Weights of a small GPT-style language model, trained from scratch on English Wikipedia.
Size: 25 layers, width 128, 2 heads of 64, vocabulary 2048, 5.21M parameters.
Architecture: RMSNorm before each block, no position embeddings, biases, normalized queries and keys, ALiBi.
Training: 315M tokens, 10518 steps.
Each number is 128 + 32 x the weight over its row's rms, rounded and kept within 0 to 255. Layers, rows and columns count from 0. Numbers have three digits each. The size before them is the row's rms in percent of the matrix's.

# layer 16 MLP down (transposed), 512x128, rms 0.212, rows 388-494, columns 64-127
102:164124161158088057126165120199191141132122158122071169052086072056060094078148141188100101157108179149130197056105128140134107086112133128108144143176147125122115124149102149153155133131124095
094:125156173117141155206108116103112109123169080134116154069143139153109189110162202141123064139138130082066122136112140110148114170116155118131123157139154129131148104105168179099098080109104097
092:077148203065158115158121137089145109104098148098151137103096077123113124139132124112103103123119119141156107142145127171067146094088097176099095139100094098102104127149118124119124108097184163
099:120148140158119074162108096140167097130099102198078128104127141068065110092179127107092072130070109150147200157088083124086141118093154139107151162117155168082070122147067118095119081139081120
092:102088138151108123082108122036128099170158106137112146153153150140105164119122137120124142186117054102139139152129194113141122098070105121115100181086142097134137147109107126122142158162124140
104:072136168138132147123140073088149166111122155164128154115141122109127122114172109102206147076110199139124113129094132165204123133166088164124137122126132172134095062147080191159174137186129164
079:108101174096094137156121106132119167057173171181131132099155167156182153126101107074121183107132104109097164137051131133143171161116173135078134109158108136143179169107166193158099160072158080
113:109096092098094153112086110122111145082155176157138074105168161153142171067144156097103130169163084135126130134170057139128099127172153138117144097178146162122124137130147138167152124174146089
106:162177158063123096107146152156144111127091145151151146103071168134114134077165144082132114119117144146159130134170169162158161195133135147150103137157102108162094154123145151165091083052129084
101:139132126141103157139168114143140134094129203151152130145173089134088127141123101171124143130155174162209115204154155136121136152129134114132071125218167172180088109088128110093114108163083123
116:137125199123165142074202132145116124063176151103173105186150119124116172129092154166099127117089151113128085172150167148119075173130141114160161101091133114126152105101102088067100132170140112
090:115099108135083168116103164178185072146147119104121113173157129166174118127184112123090080131127150123151106114121095109110157212132062118126130132131143108102148088087131112150132104185186124
108:077090098170175142090082144170145091154203105116157088148128072131108141181167105098121162099168114132147105108090238090141158128081109073122136112109154136145161151176130183129172131134117125
109:188148107120114102101104130097187113145078102108115143166150068146142073145035197139111122141146143117097149146141150143183116162119178142162108119147114136111077102125130161116143131174116173
085:155112151170084122057106168068108167119140126101132130141133140072141088188117071099148152146091100079160113110141136102149114102064142104086136096184152093122141139093112151182093142148148132
094:132143153130107121151141154124128137143188153098121078124216113115101158152164089197158124104080171137114057132173122096142114143110161159030099131146131149072124084081154135104172138076124115
102:174179173064166077110084138115144158108122079186158133166193124058096113112117130131067086121111182089148125100162126095110152177109109103141142075108161101170049130205115129156169155142128123
098:133091146122113102151193144142141141161176064041080177121117139082095130091112103190100103150104157178078118175119138133123148120136141138133133157127079122089142099057105124053065127134079109
102:216087105149138157143123137074104139152134150196075141122096126078103167134135136154124129134104138105097128109090164154127092085123160078086149173111061143081163094141104177072133104106143099
107:160133142170175138111127121118125148116110149121165104151108125106122152162114128202131077152092169108131111067166181131083169117141115119094087119171088143135128063057197152191082124081170128
098:119103085149077179137098134078173117148129124137153085129152144165098129208157160142089080126120114115145150119169084146189173152133119132136124126135141139085123133128184101120079048090162077
091:091187145138159091162164136172105075090176172134116135149132122167099140106155105168078093156070156164115124084115131135128193090097142126099099165180179109194162061141039127108115111148157082
084:128115116037107151119115131124156168126136126184119085158061089092105123134164089144065148104130127172118120082113173156071140121104110121086081159110176161117141153201163138096164127175120144
098:132130107122124126086136085117136195117111160143108112082107160160117131089114126154136155155108137155058077140133065129147152098147100181080195126151135124160216121126189095170075090135085133
088:138122136107175142130161172114162093160091105133102136140147122127119118162129146170165120153085109142133172066136099109123133077128090068119091104155128148103084147160102123118130198106150136
091:147145102175171142121149171101161152134153143138065119089166161131167186152128147106150138123085157090188135123127045128074094126137162117141138097146108115102168099133075090180127126110154045
098:134097095103159105135128123149104092123096074098118118162164108141130116162114105107157084101086122182137168084088108126083104173135123129139052181106146134109166088062113094176106177163123076
086:124192096125139071096108150144148136110130151152196121134145167074164143149152105101110109111173058128134146151117106180149071188072151160107146186139203155109079139113081155152129105087072142
105:091139123082126119136099164159110153120135094106150152127108134181111137118101149126173164109122152159085085158077084120122136155141133097171172143183115099150154140175182056122077059086130147
093:096091129133098194118107122132124172165120122125065136112130161122162175106084170109092179153114120097116096073129104146093149097094094099114140127128125161053154128172115165126126115096125136
095:182113158122137096111192111125066126186134142097098094120171154111133199143149140185112139161135123161167137114164143134087125133111137155105137153104054138102121101140131160126126159133144142
105:148105143094120161147154163097138131137037130070149220120131077090098118095086108120142096111173124130094169161123130100162132138160113056107112094070094144127126127152152114096143080194056120
102:129135097083106129105200165194161101142149093173180137100097131109102102128144092211094117143131129143097163143167113146122152148199058104122142138156090083102137134119080073080139101062206110
099:185113105085151127098121140157140126109163141108142159145124076126152114223121115075123104076160125093174109217104114122137177147104174111111139155054133148104136157136136131163171114150121146
112:140090067158081108146135144120074088118107142139136177137159158088207123164115128171122103112170141055167086103169157109163167153096107091164076131184119132101145159127115104161137118160110153
106:117140097212092121219147153126207129144148122101099135161150120092091130110137147101142114093098171141104193135130136190185143089142124174129113143140118188149153159176116138123154091049146122
101:136117097064105181151156110138135201176141119073154116109139167101157134138105147136123127093131116201088145154082148140111136137205153158112173198081120201074136150146103100172142142149125163
114:144165084113104131133155101121121099094139170115168156109098161146120139115096098079115113056149157166155088112134142101132091091142203149190082133079075113152167095147123105060132145105109121
093:092103128119110170155198093152132105078118156124100127035162113092181142125161153140118149139076186141108142150147109086143171135150149131140178102130099155172093099037151217138106094160085151
108:123075185164132089134126077098104132165112139146114099103108119103106144120096126135176094165175127114118127067166125117177120183121119099152104115135153194109103152124123129109183133142131082
095:129131131147087155089092133110163144126096141109099136110142107188140114116108037186094155114170130114174083087134077110157145094052122152144170124116179106142138106109132112064146112084141129
091:100091099097115157085136075126075135118116154143064172135122169130090194100176131114078176132112101167144121149105167134095191142149136088083109151158123108079165119124148172107107139140069126
099:111116114139096179079161179107154117163172174222131152142131125127089136105131111148139166154144119111174073126199084080109152086119124184129122154127135158080124087099100108110149098137163096
095:099144106221096119104104193125115107179093105176119154195056127146156095076125154115139092187106131111121150132089100137097133126166133111138160131147167101067112126121139152159103131181150134
107:148182151158109080208070116148129138107089092150132103105113104149145110084128100088110144110117122186161172128109145137151119116156072141129121139206159104126131119179108119119113131142160100
105:186067136138139168151137146096190116128133159062145134084095103140173127142093098115099136093141151158143081101164172161121066114119216220140184063129092148126190135093097084138114144147212143
093:156142145083108125176147152145176154044160130068162117136078125093094125107154102139139056120175124120151153128082131116057115165090163108121180126127113171137131108189172130119153152151125110
087:123163102097064137171080156062097060088101158106138096101083151125112143142142136114154074136165119076110131111089129122111155139126152165117095114170131105107105081153107125138084122145170093
101:075087166161133068141132111149125193132185101165081112118126134101128138114118115136115151114147162157118162116083102144180086134125138154130210166159205215174133136111136134153152101116158098
079:115152102107176134141131093115131174151112159084161125088130123158146117089161142144138104134152179109175103118126123113060127121096103112056106173114163169141182071106102152100133120129100054
100:088139122160074139112149094177129181178110135149065126129103162167141079099157139107135131163111139073117147159143188133076092149181086153130152106100138117148133148088142105072141138157161176
109:082147057136110115152148141157125091165072132163127110069089146094110154133122091101145138139134117188157099153165187065110135123159130199114069137110092122095119140086121101063097124114143100
107:163117134138170122101078113098128094083154163148137128166150154125166067071141101148133094133148157156119135087135155141118140157135148166119173074102137068156074093126160151148119137174169118
092:118141149141065165133159065127137104174144171199182101151131146133130144149051138100129121157156175163162119062135152115136140156173152139097184145147143127173135122098147163089148121124155089
087:191109152178129088139124175112104134165181070111132113104105111115135115202119110145116125141114063177056138115097120157150161144093169062082149071079161117091176171135130124082143111137082136
100:100158204106072112165187114150142113113088139158112164096134134118080199128141075123078080156151142122109095156134144102163102116112125164084159129150190119113152093143125157116155113147138134
096:109097132102095133167152141092077164121094126130087110131129135135115120145183065117096079160135136190146050084087114123173145126095127106104145134115166177128163104149184091133113115154067092
080:141162160178168145158152125117140134118123115155059117141171118122128193112125131116131104146109172074166099139082128161070177137107143108116117096147143104099078116099115042081155111101116150
097:118136148170124197157161082127132137138078116177077130091040131099161132117103079137140091127140096141076099149170133143089108118143151173094130094117152110162138161137115051115148106090109128
094:110171146171129144088104122090138095122158157144042107119175122130140080131098194071149124111171151079129174109151148141104124143120170138182170098114124149106182114102120075063127128201131129
104:108166151122105159133154141127095184113120125187129111034112148161226159102122086095100115135191159143126134064147150125192122119133100189080171112154131171092147119079089099112143130119104171
094:122184073112144144119140128177118136157075140114131133150106142186151158188134111182128140141101106129145071123128100215111135092180071157168136144110114075182140052158125120136127137098096086
086:150105127105100125176183091094076091130202138129130104104135115160056114116095150092122151175149145168152155107115162145110142152126135087115137130146109076131175136101151100109156109155116130
108:139134212133150153167143126103103111108111173126174105152129127138112114092121116114125113084155173229144173095137151104094072152137134160089098166150129156085148056178074138187110132135154092
098:108107144125159100102127107109136113104067162102191162154116174083185123151172108094130155146135076150118074110096167142093140130115099139082133098159136121091078061173100126121071101107130163
096:071163104111052137116095141075159034178139127180147126147133152146112108153114135115151140098145141140162107176110122122112084144107133039150152104133093178195159129145125105132136159135151187
093:110069076085146135096135019115101148179165110125093155093114117146076161146168134123126122161079164125125146116145112117123153123137141127143110141185156133086081142101103152132089118143105166
080:089085148103092172089050093138114146178108098132124163142113118140135162087119155089107104149030116081115103160106203129149122144147164107121126172107145163169108149121163140093152109131132133
093:166093172126161086178086124108097129120197053123148140108094112165121124138149173161089085162131089142110166112157077126102104139129141114136175124153154138133117137161112124120139076180149030
097:114152172150137156177101165158130120135135131185161075173107102144122123158106120175209190172167100164073166104164147071103114155079075169078201152098089113117163155154092126091131128110136088
101:084098113093095105141146147139120165141095173143094118077137128148153201121124150170095137171122110137146143100120087129138151100167037162110093155128139180068143124122067129095110090160106075
109:184075083148128148122099118135110126168146126113151092131159097170120153157121096102086145116128085168122118126133161135102143139148173111050073156160127117105109097116129091196124156145155156
101:172163074138108132169042179097131122127100097136152143097104146111156127150136125102161148115082172116132099132107140174173121122137113088174125118077158147184098161197116179153153078098119131
097:154143129100141112143202170134175155139164159184146185125124088129098142087073096121124109158105147109113158092169073084089074131178109166102104102093190090113213170104113146137073150130134080
094:137127129088083127137205156134040099111137163101112150092155100136154130079130073158111146138111134148068076111126126161122152105108132053051149113133117104189119149129129066179125088090046083
091:069109182096108152154111127176125126077123108122075145174106157105118125065111089098114126107134086107117151174176143056111121095117098109117131137167126113173171142155101155154062119176150100
100:126087195135128088163137191118096170110158141118173063086154161145140100156103117117126115128172094128076133141106141148127119152120124168162206133152136110145116074118115118089157110077142101
117:099170165142064066145102106143135129129117148201153114112174064130135181131160097155148104111108169080058127095099112098131125153126117095160145123125098122139183165107059137139142149081078159
102:138150152126124138175143157142140138059131128185151136079138073156090153092106086099062091154099126130089110125116113147138128146126139162127102122114158178157152106104098153100113148149076103
094:117068066125074164097163131099125143083142134106144171141159166130117123187137136120153123150156099148157142134233082191165169111156129066143086147148133135113161120138158151174085138085164140
085:195104168215104101153133144101110126190068120073133132109142139168135131173110121060111108161076175159113064074118158150123063132113131083145062145135097198108151088127185167109097125117136155
092:115097206104125116185113135089137152132129135098137100121127123113091134067120192127172114146105059141114213100158117123092110103095155170100119139105118107103100112131115152194133081122134095
081:143108117129098157111180104065097119100117084163121137166148129110100136068233073133129153138082170147059139138147101186079114127101135134120163106050073109142187146132140128137123104146139124
110:122100207096081096148153113166107140148088097131163130121168145163171116118142157118115107130137074190125136090131085179103139128186067085156169171119113113121106105174122096068161178120085146
098:095121129113139086105071166148127088158119107106111184100088140164098136138119086142100162135143149102209115100157125108178069069176119110129121037104161135082132112125157120129123145168122104
089:129144115155091138142167126163159113123130109166131227123128083095077157115171087138079121095115122151115120177097097072141113098057107143109116180199177139137159143141106150172046102084103092
113:133137122103144126073120136156116106184190075108088102110123165138115130163097080136125112129140103171145150184066102119135127101130131129102131139182082178091139169109113106145074103139172097
111:112179115121126167167180120085143090120131166100123162157182156167086139113118171078119160156116159210149169123151077141162132089099134124143133208148147142133128125125121106180113092146101121
085:165136165118117105090079186111182125136150141135109183136079130177152117172110107122072123161107120157111074153138125123178103128139112106163091158097102140089169119163102172139176127160084181
100:121086162096113172153212103094073175126147128128093192101102167141118148117097130112153111161156102202166092112130111135156128137128080095088098118102022138096153081152141116074129090107097120
091:150175121087121097106087138140165170100149125160159149145101134109120119179100120166166132081166161125184116105113155157101141098149162119135130101132155075098123178134085164138106163139092114
091:194119151075143146128093153134128123119173129136104109075163129127140127152059128111137206112084114159142082104113098187114089090170172197136136112100098109150176148174132097194145128138157109
098:125123121124143122138152113067103035135157174119160076087120101149148104115102158144129066146151161146134125126123140114138091083148144154137184095178102095084110134100089120144128155137142144
088:192129093168117121121153142081095094140112167133109091150131143145050089176077123088102120178079156153116082147193144153126066135092174081097155194114114086185144092080164063135143107105131145
091:073115127154128141148172147108147160187133117090084128130190119137108101079076167173135060144181104128142092119141091146179115056090130118096149095127085138105156167100099075109091102168059173
101:134105109087150143141095154089116159119126117143141094097130171085127152162132166139164153133140136089154136068150120181157090149072133143151137197167183192042106144237143126102153130089096152
088:092149090109134151127170173082161079185177074150140122148133170108112085141087162094167097138136130132064152183070131139128134113163189121135080073076139128104163142146098092137113119132105174
109:162122119149144119122136145137159152168120212153136132058151067143110087103058121114139120067134133181166154099162194089143096126121084103170133083068140144180074140139177145140140116163137163
081:103161185177136135129184131154128143103188160173138141080176091159170063110102095116084139140140145124135169160103136142113148145115172177098129081082156131156135107077158145133170148144170160
099:160133089126128091121173121085148103056101105165158108062118099162087101147103169092166125156115160068134094105131073089131116157122168111163139143176152163135093141133129135210094129099150067
095:095105124132129114147150140118110141125112158125074129149138182147106182145088096070215121098131145129173156137122193145140122170146104082146125099098181081127105126081091121082142089069052130
090:129159113162134125144136121171075129115090127095120127103184134137142100168092116140102125145094149092145101140093101158119088117138180065165114118152151150162185101073133170142127137173180084
102:126140152078141157119087068131132151121058153080110100161147148126157165105103087090145167157138144096148116130154119113056154121113134067102161071140110163125140153103123156120141148133182144
101:135112116153092167130125155129095149175107103151088122100167094105095176119128142089110103154172115079159112105118117156132122148143139088124137140145138161140103128143155166105148132169081139
120:073116174106122166109118094118136219140145149177079159162154115180139117128124110164153165131154077170123154062142143180080124148142093121156123125157113144145141131152157129094136158135108108
099:098123094136196144157151102131104098136143118133192106124110116150116156098121152113112036140136125095138125149170105207146123130127091120130130100106146118163119112135124162130102100145109077
101:126097117146128115132104092109122112143118146181106072090111133141072147117090122108169109204082141181096142159099143112098115145124197083126173121120068139140102108055073118155122126156158186
# layer 16 MLP up, 512x128, rms 0.203, rows 389-495, columns 64-127
101:167124110178138111087130098153130146124095186111202090153159110125147139108044122123165147160148093137167096160137124172090132096197131146132130091087090125132152202140122120158098138159087152
095:134105098163124107099154119136116146120101066148186135119116168052108119124118116173110141120146190092147125085118056090097130170142123094175055119137119134110087111144138068183128131044106163
104:117111115180121056172118113134110072153091066141127144162107165112151133138092112162181114138116132093123157114150122131237149120123066167126157165135152124184128120133111140128178143139083142
093:117142160119141084096182098112121081068138099138120110096114161146137088118108133115130091072118149105111071166136117072175136108180167138107093098101096135140074124127084161161186187107163131
099:121137074116134073070145112100154154118130149094144079133148128157162092084083127108201174101157162161102119155118162107095121103209049089133105123105133134110113130062154143107169136175135141
088:072049083129177091083103102126158099178135073119098090096110156141102119196108130077162110111100132085115104089083136117143133138182076047143125105075070149134189112143092113118133154155147124
107:109181090210182142123192150137089154154086109091133162125152137120184125075156141147106100122124132080119098104091135118159124078117086139116125133088142112161046117082123153140134149110150115
103:165191140134142146082104132146129141143083145149078105088121164067177146103115104122144200133131136114165099146184156120189171063085155138070106104116189097136100154129189111148087130128154091
105:143142099184112063138152161079176105145114098109067118111088208111125129138141145199132149108122107122134142163069135041098161118183155131124121122112111118131110113150184125130124132050157109
108:153145144155110088063146120125104144122116091119130101058130164132181189100130143072159164089106146118144111153075133159101083089179089169155081122073131095110094098125158196155077140093089168
093:196086111105118130100159077106136149069098079095167130140104126094145111116123080127176110107110144160125151160120172179105178133130114115191103085076116112122116191107130149087188130142130160
108:124203093176132092136106128172096092083158167134146137171110096116148125115113135137146070112153104158076145128070121102180136138114075102145134132132165099176141116144101184196228092129059074
113:061197106190102109111177102128162160160088108121183138137131109096142193089060113081149077150143140150143123136096153055115143067143098106104115138110156064175101178121080120157198150116153109
085:169082104097108116176151143161189101153108114143174146135120155094168149129140105130176068176202146098131123109120132096137120131156051123122153113151184102145123078082122139117157143125158136
093:124226091130191158135145098057126103143038126139135129117141161135082170076133117101080069071081177096098140218162105079133087171104121137103119160123159137185091131120151106126144094119121127
101:156167156117105132131122135131099153125066068135163125111132138065105099133099121161089117141146144140084140089160137078137115080099145139116088105118173091118065163147149154137091128113162148
101:178142106140123077102205069108136199158174125143134169129073147131135146086124126151179086112100069096110173149162165079121181169160115097159128114126083126117113107116160106168154137142123162
105:138126112170129111118129138137117197120106103092138073130158134116152107141153158122150132156196123166155131148133125098116134113130055135146079115112073094092120135000125088123126120154128184
103:113104075190162160133120073147064179121115128080112120124109133132122162136189194122139094125093132137133093137139124135157131119099103099129147088140200081151070125038178141144151121173117089
099:124103219141088174073064120153120055085095085117116138216134211084138143131128175097144116109166141082100154125130136102115105114079092142103092106105131150180082086133100132164112191126145077
097:129166106154122114083127168116124152184069105111147127086108188043176186107133150142127134139126129152154118113122157159130126137136164104157105097111172112090100160103206134177122107084075165
092:140136135179120065131137134111130102071115100135116100115081145122187115072101151166139119132165107132112148098117157071174122089139155164124126153071167121167086089143142168171132111111166142
107:113116162162124093092145123091094117167108153109094141159121128124141111126051102090099078080124127150088111108096114077140125118103044135162127062128116125169151153099140113141139136111117067
091:162182092133115134162125152154147117166103106121093156121138155079204197137111108105132130123126173139088099119111104167196168165151129121157093160115150128152129186113056130190160158129027127
096:189135142102096130140139130129078154142097082126104135141137184115101123096101100131081152096141126127151146116135152049139183120100137107113138142132169131173080111116170110122234145122160116
099:108136108118096138118115117116148114144114119082176110151140103163127155099083151134139087103145191094091097178160100098112161136158121062126149092085153094155147102112137152177172130141121082
087:131081133146172125103113124138107136144123096092095168112096116107060074128130182194152164141100113151134129119151026152107161138192102168101170045103082074105146137109101140114106152100084066
101:072119149123177090111124135082135101129138119121076122129108152105060079095132182140187140129150081114120098205136195139097168055195082138117115109105127130129113110148086174150140096119119081
106:063156129144154117086128075138143115175157132114105065195145149112202177076161163128189154131115161093129123170155209137121164088144108105182136114025119123110116124102095154102129123161073166
095:176145151121103091048180148121135078084153116126138109107129094107153124129062101135099171051102150100090098150128139131114166139143146156134149132062100122184109193049139057144188160114128148
102:090109150182133033160083162160123104195162144144189092120132157156146134090112134094144082134158133113077111134124139116152103091141096095108096153143173147158101071109119206187146136116112173
103:145084168137076172082086068105131097129119101125111111132113145133136133170086162102098096120143112138129080136100103120171172140127068117104154135107151102104137134133135174164161138054112161
097:125125142187167087126079195107147153183097120124137131193148171128210128108173170092122152166130083165136145139157093151123117089164098132110108094147180021127091131138223124131133131138165151
103:093121139135115093138159147098125127110096137131094128138116151066130173121160164166159117170133088114125103184099152179081196148155112150112125114123175083162150128138126121140117132093083109
102:097126180120155123082139126131175103100131077146142127132150139147157149127208079098116137086146169109136140105135155043115181087149118121112139160094107131157056211162181097190169126075139181
103:147102143111129077118139107119070089108121134101138129159108124120112108150142101093101134088139080064118137116105192061175156100088138136167104125131121138178169162110176158121138124152162145
100:104091127136142135161132151141112142135128112118120127116200088083155144107141108104115108142150146079088089185163132076139102087103123121158095138154186111164142085062221137177142117142142179
096:106188105108111156166074173163123108104114102112094105099099106145136094065141162160118123094091082112147128129144151138129114089122172150195062134066143160114122112098163109161172135112090204
103:155122137193167103138107114096089143094095117130170096098105145166169185100132134113155094139101153151091061118089066141167202146161119119125143134138136090122094143157156154161108058082076148
098:140161094118197072145182031128160173167099102108147135098116127192139157098102125140139148074104082088150146170154133142157152094182124135096085153134068113164110136144153116177101170136134172
098:089159099132118121135122158132112131141166153079189165143066149112153164113145126097158032123121155091095151154117121104202186097122154105151088119096127149181148140121129149174138145107142134
101:141137163096136111131156076170142130091147099134150111208164194095151131116119099054139181113173071155153124160120137098133133140153115106137124045118154043096122189108145142126187160170128135
096:127116072086144060095113106151104121128139106108110097089154130114110175142174140139115116169085129104130162113107109108147190077117096062084170086126078126082082096109133163151090205115146118
101:121168144102124126141178081153128143069066159141119187162102166119144202177150080152113143149164115075153162174138112107142134156088079154133063154112125128170136153120142119157135146136127129
108:131086134156109131114134148137096136118084114157078120131100176062109156132173165172151121126091166052168097153115114124201178165145087077110115104091127148171131105140082176126194113138065103
095:139160093136152095119117126166121138099107093143136117131155178128179143078116152065132198084042074101082067126124149137115180138176134138170144110161105099087116120151165119113120136124121175
095:094155087133140134077136155197142090114133105113142127200101210126182196158152137100173158127160126140153136099063081156168166121130092072096118117105130137144164179141142094144109165097137119
098:204167161128180169143103106080087162069123090086136126135114131092136087107169134142097135126122166143129138159131093134094168193153140115114101133096172092088065119121207141177123106084116084
092:138118125098113114112057134149110092100090107143133153175107222081156147140151119118106149100129123150135094175088120135166097116140140108181116126078115134125092142148138144118135189126158115
096:112179088145128121172105070151121115125113075148103124125142128118127136112143097124140096121146151179123115143084143065175166128131080144142066104172171052123108064134132135099114166103170123
101:110220103126170143162108172079155082106149157122126146124097137140143128107137123129178103171115101149116120170115122147148152127174103117148114097118161109157182121120136116176167113118119084
098:173071139208107121118120130176161117111103156133128125137145158101122181144145139101104091137084105075110030131093084065132132181104046112110145183103130169166103131154199157176153112120139134
098:092078171122127083147076142138148092130192141095148080163096104138142122106156120140177100089130139104135146148122157109185097076134139115131112109097150055115096206133176093150100216173155155
092:159123175112096153146147093141131120145108161119141135148143154186177188166127119119153162099165132103138118182126133186151164114145109081141074115123186108167125164103173168135139174189140108
101:110170151140158110130177063151124099090142102080113108163159108154128090127207125057127086101167089158156097161124100080211113148100086100112127154164180145134102116074129121125137134163137145
100:036148097129123086141126155105100091147162126132086113161079108119129142110151170152136098146176069130133117106093130149136125137139107088133096145115109159117141155146124146177132218080046125
086:116163140142179114103147130177140146096120076145145137090095187120086143141158096091140127088066171174133130102132132146136136140136155118101114143129141088136145195122187165145056126067121118
102:182151037140128077121136130148078158087155127093103108136103117101112202157176159101204113097147143147153166147150147058144167127111026166133138104144119133136148128111164090129104148148191172
093:078115126129165131083194138106078129109088044138144146128142136104118113148145045141130117112105182155078123163144094145158170170196101081134137118075104096147084141105139135096163118158106129
103:100138094186148126145110111174092198109123096076183160113083148155196162122102121079076171102079122119141140160113115109164126121132131116147122131085151080141119142122195127183145103144108171
094:125128073138112113087112159168130081124164126124133083112120202134145141137141155050179117097114129119149156158163121173208166132134122114127084102154111141117126101091156115170104127159109170
093:159183119140117160083131115108127156090122107116072153159136195137164094098170173111177164078135064155092068178146115164181171101114141119112181122131121146145083185140137173147132177114163097
105:118128119128107109005125169157106132138141086129117066115123131114168188089112116142115146158073109085116080079154109137097163083116112122166100113138085079166100177125119162135128131092121215
101:121078127143139111130152114138144099166168164119074116103163094111136117122091183087100116064129075056068116133133080133124127138122108108076115131116164114181060071054180151138128140106123157
101:118162122154137107102112129075109126118175067133093157134146186142150125120095108168154170063137152088131108161123076099181087142194119114143104099080153153095148103130167080181141095120166114
100:168150149145133142096130159132116114123071069132126096171158169079169136089069106109127125107120132167165135160118146186090123115109131124131145034089174065175141122143126052093124177102113156
091:115157148128127102178111102105116092144065119132109146126114098175129082121142122129190130115141110156112127126124094143089091125143068133147107153129158120138115105085135127110144121104097203
096:117155128117109087103163123130114152152181143105090069124100173167140177083168195114089132131065131083113136084085199122162142127162144141140140112157139132101066132167149134100184108063132162
100:137067166161082093113131061149137163111077147089132128105122138155140138146157102065100094134124143091133099085089109132135151110087136133164086102112172119162129135086193136184148158131162151
099:131095083138122073070081106133222138101163109060167146104091097116172124162178157130176137125111179114167135108143120141189191088164118111164163092150115061090082127132171137151092106147123112
131:174125124124091092084135059173138115148155123094147080139123148160197171135134110097133150058160051158093030164092173100139123125186108129098092129089162116143085078102126108149119150146176153
095:145144121108176052056138128201137120162131088096094119060159147155087142107105124134116199098121136133140109158138161125135200142174124108129125089097128119113179094129113082128153165155128134
103:081139129186118126129194075177130110132097164136083161142127113189097117100100100171144078129140074105081135107087090105126168140143136138148101185105130138180124084056092138141211164164085165
093:140141129080109109117119070132118120120114136141082096110107134096103127167165090148189097145128191032157125127118120110158190175185131137174097138170098140165165088128135165186154165100103148
097:143112164093130148151165137136066127086072136153118122114152147117149180104178088035187135119133109152120140152148106127182175091129107154082128111104079123128081196094118135112138139150112176
100:147085162187095114075140172165153128138155052081154084131106133152142166095070106072113078080138110186110139110117145117166098124111113112080107154049132101142140136126167131133111159144159132
113:148138089153089031140115161131218134158130143113100138151090139127186159077144109157172179140056121124109112168095104152171157126132100129190123149148140146153103132072142139134123089073132181
099:128176149173136094146136105176183127140140142095151080145137105185098101099096113142120103139104082158102109177136093084140142161181143160064124159131167130145101112086137100204118084120116119
101:169120147153099099086126089127139143100099121077127124154140161078106101093105121191068124137154164148118071086104099111164154119133105140116168053148144102145145128153099136149122119138139059
091:105150090113149114155150104072125142127124134123129112123089166129149112118093126122123164085164183097180137150179134073128151171112137110218100108082134082122114156161124106132174150158132150
087:130151049117120119071129118153162128149135120159167145111146141134171124183155070109106105137129172105141002157128119128186129148137118098157135163126113129149122137147173120147121158134132122
089:133116119172161045184125126149144175156117170150155132088119166142160111167066132133122083105180112125147119131095152109128102181092083140108143071167141065124172093101168147166154131122107129
110:128186101125128018148125100104132167090139132102178056141101189131113178084115095202130119089106107147123107166151141078125159138114107077178143128159123094131103141084099141164149112111173125
102:217086084125145134113138130133143128107133153083119089108120102135111150149174141091189166143139103033062116188106158157134168098154090114116171103092107090173066125116146152118199125089098139
093:117140151211153045173126144159116096113139120130144159136129160156183131131154098132140185066175078122088098117088116132141172112148131095143059136065143176136154101117116149173153073184124099
106:148129084131111099135088112075162139148155142143113114194150136133144188101172122098160102146089124146141106153086139098195113185138102132112142095130103103130162181145155094184099159071082118
105:148113155131104084045151143138132124132151082073145087145082148112116130145140170127130169131119104050116094110112126150108184120125089092141142097142126116165169177128078164119107179140104117
097:135147125132142100110154115162111151089106046092139094080156172074128173115165121182156140104116113117138076155178166159095120174109124163127136144072169153125086134127135099144102168091153124
103:183137182131131144163197075148168146112088090112106154145154100113135102095078162157125091113102089092105142160141112151138152101106131060162127161053114123132131137073111099147143167140120122
096:148125141136136122134198113165035155091169105115210071106140133147110146136099126137171147089130073101121056210132125110121100131146093136130134108111131160124045083041168095129111130148127092
096:087109129160089171144146178131064137088130150128128136117094162135191126107098177102145114111146100109088081145090112129185112108104130113156119168066096123129166056135168149113109118063106138
101:088191124178117077125185111112138088138102117144156099155117107113161133143034139098140081095179130090095095111110116118086174070150107134161147162142159061185097144152079147141178164102097130
090:169150108116172136144173074085098121088157126140186116132116205190155136098080161114111120118124142153117124216082114132158135100185142095079110167080142105100091075136141120128130119125155096
099:113111170148151136096221101101106100141071108075108131130131158053198158089088107117090086121134144115110095128087105103133124117153143157120159112098134110118070173102098133159129162126144140
100:119086158113112083139099081196123102086124179125144128083122156162143196147104098107076148045068085099165107134131164115155149126085153096152107118147119147136104113121171129192132159095117102
095:099158173120127145131148155125122105104104115082139155189121153164126170099177137162148140158121126144124108132157107114126091146086078107166103133126173121130144088032166126109219073081107122
103:120118104178150122120151097160148150111121171144120146174085140143131133066121110150113094054076092088094070124062108189114184228132131122100139110159187140127138124158152149175144157124164119
086:166109074120169128087115131091212086117114064101092093113124169183119142151160115157164142075119158116082134123099149130139119192160099081194126098132161136165105093156092139166163162147101169
100:127091126140115105092147162204094140083164080110141119116045185105134134102167095126128173120076094143157071163145103151156176119108069137089161099125122155120116190132161101148082163096060173
097:108107132207174158105134127094132162118094080105095113110142090134117154137148101094107090111091105102061121091118105103087146118113058106139084134106084091150147118147194170130184125128085092
089:174172125160184151104123079105095110106123118119176111111100142162155158123159136141221148159106141059092095165104119155115181136144143152169167141119118115104126163100121179153119120067089178
102:131085149137108149091086118119073137133125094108109063118108181124097154119103131157164172083088088159147121097126139107178171099170122129121149069102154161108113153107077086123122231138172097
102:143162140127118080090061074092121109136099120076122121087110139080181116075068135161134114104100133124127091116128122106101177094154128088163110091100156044147156118102108086106178189107178154
110:106083101141069175128148103173098154052125132071107086116152139142105191139155118109072138073123090158128114107125082062082135133079056137192164096071133079129137124081162132151127178145140075
100:096117106200124049161202127093100122058092142091137152163096150191126116128122118155132154064083083109108119147137129147200138139147105159087078169085131136165075116091104171108147131107071084
103:124140138172089131166073130165148110171091156130137109164096167089143145129145139150161111132156100123162117104121172121102142103123102139136087175106233123141112121174124144144164141108101066
104:109175144135124136160181103134105097098129143138123193126142183112114118060130191154099150122133084137163071154137096089119149108105084131090118163104163129148108098042148080143148105096174113